Part of a small language model's weights.
Size: width 224, 4 heads of 64, 9.94M parameters.
Training: a variant of Muon for these matrices, 204M tokens.
Each number is 500 + 50 x the weight over its row's rms, rounded and kept within 0 to 999. Layers, rows and columns count from 0. Numbers have three digits each. The size before them is the row's rms in percent of the matrix's.

# layer 3 attention query, 256x224, rms 0.156, rows 164-169, columns 0-223
111:522509418521485423543477475545469468568447605565552415429510535460498424511422534523501448561512490456399428452474587504502419489503514485572595439471490484481502506458519461571501571428598510524514418564506539453519522469498505462548417484464442473380474496472560531444500449466486476520565554499474453455575479506480564510509610472536571532524479520458426453472517508431519394509523666472495484465607459574510506479437500499567428478569541500470459545512469568553468453549575571521575523455572460496597569571462526463428461484530511481503485535444499576530586541521535479509464552600470564538423485530564516440498488412504502586405473570517461501473499496368456543470449
105:564521466558540541514482536555469555401512591489530453524548465431452514424502527511513498586557534480460464533503560545484550504475499454614524396472452480535522431531533501500490499473556498471542528409528417485471524400462515440438459528439505495477514466551506556541529432577431619482443486490444483549544499501441563569540542502426509521509482354484456450540483516553517498536448496525428554541488489524507474434420500559421489513446462451487495594463501507534404466461466539406537503519486426510518618539390514525527402550544475497432614635616518458454485523508483483585453466612505521555452475468389578549456545526542529445572435454430517526530528598453524523486534
087:433457535480414425468443466553581536474517587546518415500469523524495454497464542466524528433395344488539456442475588586521478496456513465444505542513457466490473600591440526429527539523452430525372546541524427555519529468477454555480535483473512462565521568381493435466510534487518457467559534491505464519512548531474525481464481535570415546443474521576467428535508424499485520527542555497545537518515516556570487557553569481547544491518524566493546476464499538382467470415487450418632556501502512504520415464503431521413444515485545471464577495575449444471466510482473526585539647569514517526431530594439433429454516579557556624534501460461497509530529491546511483462475
078:508491466471569483507480509528486431607552544523510516526396379548485542497560505494473498510483407555482447505496564542475533422463463521523549494528494512440446466496547577507402449553542462505516578623541472576573526561471554648525441550597556447542561525450523563535497454526503442472425458506532530486491483512511514488527487463463434412492480491509535496435546502593503506563488477474460476511496527443544477476485594459592505478505443445485442452456420426514537483438458541473538566451465523549534465451435585553469436567546477428451498435463429504480505534343416434470488478461453436481557562579441502489411526501541491555592557609555540479558507435611491391502551
094:466444521484447429538540610553592534451573480488489470488506546521485499465537505466511515485545580425446567517371572502548582448485486519494593489557514522479529443490541554509518555497534427517451521534514550558497520514514487502475526486488461464542591427565425461434470539434468501453476472511440499464514526600614400393444531463610549429401450602425516476410544483533561513597458518480476457595440517436516561553440524449481475500481509512545500593521438520529468483464414491455473590515552531457531484527408513481446562438523464426522480513596537522496492560453468625576463532558519450543465519487465546471579505499468537509483511519454498484490412537409505675508527
104:450499506523446501431555494407486441538469487507562514487436525511503453498531544464418487584497478438474397506522531426433465530529539550520536490452527599510505474544479489481494480549473548430457495499510571532412431431507543504505540564514459499511431481510508410533459514626557600599470533543466491434482467535587445506525496551449528512454526449542498462535549452378579541561437556469526389428576512594540489397476439492516591503497479463550512524556583461554518488540545463451456527542522527372521583471534468505556551448604503549446512634557452514443473417538634439465472482525558478491462481389519476491507492498529531447434543524513472494516416560500441488636467
# layer 3 attention key, 256x224, rms 0.16, rows 164-169, columns 0-223
102:501504485518414541538538458497573561594564531471463465581527505454430568502464504554495543498464533556466589509402552454475524445529462575459485541544380595533542482449461525447475522558462470452580485467551474540451557515512503549428525448550493515484439513448546535520510559433547544542479528446485466457429513451503580416561492591536581458600468483521436565513535550577509478545406423508512441446432453443532507582552452525455445552501436496514503481511519545452574433460513512510461471469591457511502544419393519557562617556451511436471579475493534454482479464476535454434592479425452513536466539471513511517450352460545510439550432520515494408425488550614467550401498
097:502539470517524504529571452464508520541570457521403428500584436528472516520517415484484532479489534460537503541483476405449398411620529528594437467487513558416490604492475463398507519553455507525587463540547480360462493613491499470511429534463490487493442447578424494492432497513503489477491453438572448509412415476550521403501533497579420559534526460536452616470516595522466522468546507495579516552470516546457537499588531587631455581528414595528531433446389551468472486452531571477485525521440555482493503489549545538512492526487428502558504478434519534507516539506558534518575547486521592468492457511371439490508485439505575499467480451570473493596460483533504504514485
097:519550432445506519460541544570499463522467464430492524519499577583495516581439413483432442457461591476532591518443396493497496555470533470506525492577491451477464552508494557490465524554504440560520583500498531462574504467601435448468541464498467502573525465464481446620550488504487493479458504425481575425478512501385462465446561503436467450626440392463539463603515467471543529514511528545502467510451467556528472467467526393444558465533485513527524543411530529580582448528380489560471491408577573607453479536557491540548457438538500431470475464420524515579522425409534441468570548512464380535481528530497525559448515613513506518580465561545511488486439432497534510463559
083:478507521400514551604523512474405516415537494490482536470485443565533487483541435501511530431467539476495467558549487536560506596423530496476613531492516468422567479464519459478580500436535385452552656488467443463465531431471398506553461544421466537518505466480441433488521383490445481445507580475545538502477521581504537522525516547517471511568532526462589491516461594519597482489495481473565573504470448525469476585410476507539456442400509575494491527564540564468451409563443458487494425500574577444457584572554451547554428518444523504518512472486453528498447465533523517490494610524469458626402518536450438458451552547432501476495391527438501485590513529484531469488565
087:475510581605577409502473450566427463449462548431554538518560517495537506475470406463482587426503462610460529587420522481495437572613457451449487515457506578413445453447519430477545498553462551542467464511452512453540467472483508359477478479559427471502525477467525476475582482489584607471573499439566534493494442456513604435544506515437533510547475454523505498473520499588528517473472572538489483435547488523423484486527527504582632519516529504492452472438519451532523554511557472535408508480552418472483439519469489500561584494466568511366526489477481545485540568509478491491493460532466491472511499466552496500431472596570541552483590466513588408494389517434459400595474
093:439519525518489453510522507518590411512534472473496476454500584506481466464585543544531450572617348527464503483501444579468472346447505549533452387447570568542517486511427470443516555456636447438478595401502497514474476479537455515583425469432568461506547431471485515466504555477508512491485457526559497530446495448509450503565422598496479572566511462624432461505457502559513525487517498457493538450454564549450500579495484389444549526566504550432475494475542470507498422541495461537521447464494428521546507488540484525601483452470419550556439489430562456509506492557458540567572529455494484419484535484502468587575436510554449550469517455452532567447476524437593420479472